Weights of a small transformer language model: a variant of SOAP for these matrices.
Each number is 500 + 50 x the weight over the matrix's rms, rounded and kept within 0 to 999. Layers, rows and columns count from 0. Numbers have three digits each.

# layer 12 MLP up, 384x96, rms 0.335, rows 45-110, columns 48-95
455544436510515533487548528543570498494482501467382545539555484580467525465584465430532448619564525648485481505528465508426467513522468425525559
478559448456493357598384516631526573489488574549408468566497503508464584507540526451568496427546454458633644409536593455447524543496534505402500
435445526572482448581464456498555470489532488548490484505581586474418580469482448561463448455495586528525586508482528576485518473498413540494544
440453607529495467560499462510490398527460527474539397561522547409357588558510468522502505588501459496515437489504437465481513437461502594606451
515413537499470546430524480476483619551516551524488549530561514512506569491469495579541410507490507540444468477482641528517458515500505513501534
552405456496508467487506510397526530572494458570488531566554611521477520445497533531564465536446437482455565500419596509548479522590540497498534
484507478538429493486556524504473447522507408426565543486534540464470612470547558518524508543439396474537533545548462520519456453441469488611517
472484358438509542431528484469520433511601531485451598437497484453418516473508497462480524518429492497536553538435540515494510515520520578582500
485430538465515465506428602453549486447418474527580518475587532490496466511381435492480529504466514522471477434507545447514504484507436542627521
489463447539458465507402470496475580564517468494542469564512346462439519507640515475579512419510492498459433513449457456524582476562567561612446
463469559586533444512577499527430458515606494520534500489516495428438584534502418533491578488484510481513520451521514491430523472505506554484492
500493421486607475618575528571503497499511501444390528422556472492423545495554484529498489566518444509500540450608426478485404466494453474538450
460548538472472449443607489535522405523515484514482541467516504519474545512495503517475461556503555519556390587486545460427530480561593535562420
524421443472436380510377553460481484501501465561451521470561491495577616455504564522570501487457506444454494499522552540542401523456543541464412
487499512530470507433510488489528473520480519498469515487524450407484452549433550424521492427535589489439548407502441446553518423534527414465520
553431481508448513502482433472498556626519506545543462507516507479472563456492482496605472448565483586444564578349610470434505463516484485558505
476465486454483435461450540541575528403514482538547522385494499553474444463463400499503487471493492489405639501570456528481582505515546495536495
549500462494474539536496559486577592429487471500480510401536482505436560489423531470517524565496484465489478549519405535404575534580432438466477
532465555457604522476507577609443545458529404448498554534591502390562509521448451481404492499548500472502594447540482556466549466470529502475517
468403453507558519530503608515508499599468453469511504527469506450375442486501489466514505446540524427530531466497463538508469513513534559525550
532613521499484416491556519519620449498412504507511610519544417488466584455473427351488494463495415566460514582524452484541486572548535519466540
547486436450518430539385510453455356491562516387457531582470452481669475420511535561519528556466455446456565481490513527498540584524478570528567
517517506495482444473420570518558467513546350533575555496606530494474543502480453418503553501593440446393513511416496467439470494490499546409476
481510430500505517480476605505505524527510455561526414377503513469433523471460467415513537459491469539489469568488494501577524479511552480617462
429502416603485521423436488507502510530521590466485550456349518466507536466486521501546513493523529493433515359506467522495502534483494510536559
434559412506504551543488598457442464393563434493494493550628420502525503522445530446594528509479496517453523504560531453547515533411476479528473
508464620526481433413427546513517517517508477434542584514498485530548452422451565511534411469459483473490474492518522496477568428430519438457444
426573499546433495502512487423504481458532524349459433437532552581467533492480504524445524444383573531589580409528588462469556474462487526433524
474525513583529465475519476513587496541512610569466559535500576423473463465485548420487477583417632484563530557534536447521460509474478463450451
478499517373480513583458529469534436527515405494577508375539448552460551545499593537522544454504510612542432498475455476456536479445397535465443
492506571569539379561508500571536537485441464506471391503515486430405482464507599579479514438529594569373437467602405408552521508466512493495481
398431475521395468570507472512477511414583507553690471435498448405480400560474443533509445479448516485521569442480572429532526513493536456478457
572520466568554504499536480501486563598580576531440496504513468535447519441554511556448483435458457474401492549465499491452521625496416468535530
546508511447481495562446432536492556522358440501438510475533418464487470546524531504508484431434554485566529486577517467506552514548510442450560
452477476491546529539506472480404542501499570484450475451539385429447395535533532450508505503573462582489569426421507505503509542484590430532456
555550569509533490451509480531509433504536466527435497541447445418482490522485443567508538521500533503466576496498479482490560511500441397526474
432467496576438505494459463492423519416462528523565519521516457468430564410436548468498520485432451498500442483437488499436546565438524586553506
450479493419407444537489466534488453526504527432529498495575582540485486579486555502535495467538441553467494416519601486494557564467510531469483
431422594519476490521446443402444461487506387489519456476568542484612528472516503535529527497414427586514465491545592335490422638466576445464431
420442531580459379496510381483498447525465479569502480502507481506432492504462507529547594470486537587536527488569471534560558511400472540476579
564541477648499483523568485469481432509526478479503513363458585509459584620529520513484464475441391495491534519427474531473534416448480398407494
455547504488566489605426451527539448542501497532570551579542457426508532513520549474524541559439482553511549545556441510516410538456457525492493
507565542523455481491526405552491457581529510507539444525504580515512558508360501502483475528408533527453503487429471533537533550484373448479563
528487491540483515520481452597556648518509550565462461504644480496485504458584583537554403483552500613497530395497456445450513546523481469564505
621444408481465507454532613472526415523432517468514379451456507467476483453434509537484475486449548512490539506480517482561462523362405391492439
556517588484521516437513486509426540559461615515497529552551573458394466501541531523498557440570536458521528474446539486532476469533545438480491
489481498525437457534568443540522482456516446451563519487501456553448493521353456499444526512501492572597500476425465451557482460592519394541413
520466442581453490542472544509483561535517501406468587514446672513536548524503493574512557526507501540459521476549475479513497543498489495513485
553574440585474541488503568527532634448529582379482514488552470470534502548427544467390502581395546488455424492543477461503480575422484380460438
468439399534556491430464485457463437492534527502481543444454517548510403452555520550465428474484521504410547548517569615564543562506461528513552
461494550469479538505447411448452488521374561545438553458481455426523457505503550503479446557561535532524459555490596491376444539539519473583523
503474545580558485530580506448512446539412548555483415559602488611416460569564478466472511409523525507408606543464440554449491542448491381566500
429476497615591465510448520501558562587525450491541529504456473602523506529493505551403539491546523529440466445456471540474506501496470498478493
472502535495591478514518553414546471501466562448617405509492551458557407479504368486559459480534461491483458567480520497481507500509450553494611
437527441453579470475506458490540436527502442427518477494479573563543480563445566472521524456501423523467457502509463405423473526549587469470417
514562461537498519528566468395473380453444495528587524499601440522524541539425452595579594520438451489586595504544504624477474595506484533526488
528547506517469498474525478502555479571443475576596478529532422472407523525438527391559385566531508465556463569479508552541524530517482492503474
484428448461590508455561559393464417523535466481484431514506602386553529458509496520487483466558434564475532410509474448490504474433534515431527
509484444537574468498383422534532505522518509490572608526482511485462548378482517482477547483458536558538477499498503509575514482519599384434510
527536473571541526422478489523524479508458495532582437459524444483330521532408588440508551515407554505497474413552452495499573481599623509559492
513593541513559516435462489518466516486488473513551419374521447526475501474558530478582545442464486454540470501422556587519553490520488471541480
554523478410471531420576498585473503426458326473484532509500491531401484466469548437526499571497452466530508519452535506490474536402469477574495
495499505483547547551541528534523476463491429414473521399525619531460465505490421474460518558482486468411561449514512509513510568489490439422504
458498514552467608485507511534572572513518510485529543396483493448538543515524427507472499411497502498535567501437494475433566423605515462523515
449391518451471425486441518517451581554560535448442599509369473528484445458525463574490505461462556523471523569499501520484473526517514520536474
469460522517463521469496540600431475550499538421495414492456509503515473525466589563535536460436547419510475525486595519462532565444414533420466
# layer 12 MLP down (transposed), 384x96, rms 0.344, rows 45-110, columns 48-95
580489481589452511476469479561558532463442554531506478575458524513559545521504419505544467480491482476510524513467484512529501477502502481518539
470428601570565491620473449608534512543527548518400488537492569558401518519556427532627529453578579518603506378503507412428515492509497411429460
462472420396496566521515538507418461566551433532393508505494511491474517508606463570530456435411485474507519491525483558460545540513469492462452
456537486510577445493401530597520489441588610412492586542420471538587471574588482598518464437469553544428459511535443559455548482549447518518503
455481486522501548582645529481495423473527491507521464532497468460493504488533531565452463433583538514601507471455446550540452454520508445426484
485478557464508539487426560474591513473540575503535501467594471452479559532475597486484505497449548483427491437473433480455514562449514527529540
455554414482552478421523507416471516506493474560483511515531463604501546529524492477436528390559572479518501473497502511429474519547474561492524
445567593506495441542495559587527520541503517597520509495491438482468435540411470531555477450473499558474454480456468551575577485489465469441485
491553547544501480480489500578486459536452475521532527536434476481517523491524589504592522599528480487509513541542476608553529535478445556448466
585485526527397516619500468405530523448540517538452465522551475506427540469442513501495459575401477529461473515539561440469603515579505477538565
589408491497426452502457604529483449498414445503530429528571439522567492487508502445548448450562511442495395547413533462516384548483490437533468
449514385498492484433550624501463465452446476525439364586511608514528524541410486490537429445490555432530522563552447527506563520499516542494559
524465511548522520469589498499499532531490449513523424553441506509451526511523492389492494427552577529466394520517503553477459513548625539583577
554532561480496490459506517490544559431499549560457484579544426495501644588545516491443546575533456557572580519565562532569500479512538471454526
466515528564519622608601489522391475526479457454430410439400450512480556572443518508490609505491503540455446564521651521450458526460467485517492
399484508504527477484435528539564522499443410567501537486430486449574585461476534502519611522470535484508471440575508442482544481555538556524492
510545452560376578449554458497544549452471458467516506544454463550531574460530437477521561524520454502536391445474457533519479555590609570538537
431489505450550524381418544489493562445531426478481572345360447550506509516458527467527446426486571551397562469510496524528528468512454475446516
552513636516481472521423451545508460494458471511421608536445564462493481410481489478532525468521535503496533501571552547495520512425520491485457
543481513409550490501498434501497478466528505566605531538501492479547635504483454579503508478490508512480560479554477489564508538537510455446500
524527483456433586599529459549565447481472491484569530445549494501517453384508389531460519457526551576542461524424472479563429541558504430564533
468478495505542494490514498394444542514480517531459487424516450490470471440445507515459598499562447486441470417480481498481489424587446486452440
516438529406503464470531468456459496483566577497571444436568522488469533507458565437435532481501476506465507484572501508455465477451469446526512
525503533486558473500409471584423507572496586423428531604512485474489497536560558480488488559569479445487555413466485487476528526454328498439467
429567466523393485430658507481486466473556483480487494515493490564509591508494529535484556464575521535512627445443509394518498551512493529495601
564556473513447511511506479503384504484538460384595466466421545560449475496503526455449470453507580465517470511526455465501430537577565429550545
507497588516503488544479502541471455511560565460551538457515539422514506515561492544472540517550503576543473453516502553510505550583579504524456
526532425526549619533461538547644488504535523433479466607486358563518573471518535576458505500511550533456459545468494555525557521498499505472443
577535458461550566537451486470504519488435389566474460537477429452479516509508460413448477528408425461501559532494567547469488508537505486521424
491321533379458534481478452441560448517500448493514590436534546592534507539612520521434516469491514446531450494516470433492556551556517528502509
527490533585526416429502615422557473414506485499511531477583538395557515342366562517419562542467504442448533401463640449501438424508562523510561
542611451559451533500532496524491489567483451441397564549401503514522543446587468410480438491634533510588458554467492554483458563419409538464501
486527459463488412425500448474444428517476437550428537498522557398585549630590515473548455450506568538486490467488566463548495482518523457486502
591547498476510503507512441541492545416479400462437513552547502483534491458602526551423384570498443481529485502571477514488487456447471498484514
464512457466500497426453428510542412521545520586504538497443486591557551508503546501526480491483514469522479601473488442524578424429520568532453
523495656507540557462452408475619567468517368538438500450451432442530499411474516547521471584562512503462470567574440515539544345503548525601532
406474544506510443536516523543625490436509470482493493458564528437553448442480417488459498557495530545545531447522476476444536544518481410522493
467480523564453522484564541551465515458481494548515525550496448481509566461522488532531493572590567493587464529456437564543457456540585493485531
633514512387502506540448597497477509402492454477478403467485566431521579457516536463406554497477603565535469503478459437440373576553521535413373
402481462462583568497475474502565491540418498470493475565497555411470481476530586578542478495433454468532524424473525497482538501551512413555556
475428403436478436402492491456533590625528556521406555577509504464638385413540539447533504516531564510487548487441581452517471507491501444594472
467443403447471572521490552428460508525487525526584465501541577547506587484485477519562498508500520506459536487572501451503531468427532562530505
506561518459429472486488578477508548471484475471512483482534539418523470473509437424547496461549545532502513497547389496424572473508507458617691
486563467462497565388524474535587406554575554462432552458495462466566489541528535505550500431490482470524483559535410535453492443434485496525476
483418601491501543545417426462465541512461457516487555576483519497433460468525522523464477510428517504536472574604545518538481445480514560465551
452556505473539517509496530519504484452493417547489488521452497519518552434468454521513437542483527562526456473546509521540510525482552479510519
644439429557511492424427570454472543510485500477487495468445403498453509514523533443438485434552534486513474556437499520392501461531540522485551
505425528536481507533527446548477480588469521491513543549607479527458521489513460357532542474596482418575463568570542470391455422543553502504461
520529527525577513467535528406554465525448469541590487425478506516523551528439558504548455393448487525568494581531514490559570516547564478416452
529513496484494466501612631493570472453488493596575482554497495508560490439531482483460456534490552595502520541485503510587483551544517458548514
500527475495545482536544551535534468483477482467534407549436525474498513485524478545512540420518438506525491446457450611566539484579531546469489
506574476474452452473383502529516520562501546488431550542485488544503534459492525509537494568491503452535473491470465461503545501582548575509495
521544510485460481489548387510391436449475603462565472517502549452500540510503586479597504474529618536515556491455603527483471482474495459547493
537463411554471526424467459564502505538587505544410497449515438534551489593491509421433469531498498556454552539507562436479499468481546441427598
482596387502471506393472462563494436481529570656538505506630477437462439569599557504456477443480453510486457572524437574473505538524514493518581
575504482416500537458566574513568504511482463447591524386574500550532463474454466502545467499479437549473478518556564469573472495505485478512468
512451416566535397501473503450487566595441464577475444533517515492433496522470515527524453537497512531505575566606515485513515518585522568536590
476506425538442449465458521598583496519581552527416505484451543437528562574391540599446422526447515523554513584443514574550512603615428569460476
399384506424500485499438444492521534434437479490438575499499540438473461535496573419516533435554459491502460594455461517450510538406534467490469
490465469543527457523538500539515520426593506488470482530600534557457500448447525437565504564493493538456502471444502417553484486515551573475549
504484482455445477474547490463469416535469457552468557590466514444468509487474493485488464505497489524491475464523457490467440463493494575390507
506551537500515482484484516515479493523456570545511514484527474465468460479595502536483566467459551602489472515447448605458462428519469498495542
455499427496552585503431493464593426485578469496633522477477529529476570491472469455452511456487461352474546510532461454422532550574499435479540
533455436533465612494414413367464600503468609534504595561525473429576501605437502471416470409402432462468637477478464411507538503428437477443578
521489449386535442430502561427475491440579473512429532492464469458470511454479504615468434503395474484562531477486522542442474432618497524462482
498496476539462531532482451452522572573500460528506576467538500438377497536523462483472515476469434587536525527491450476471482473556506510508524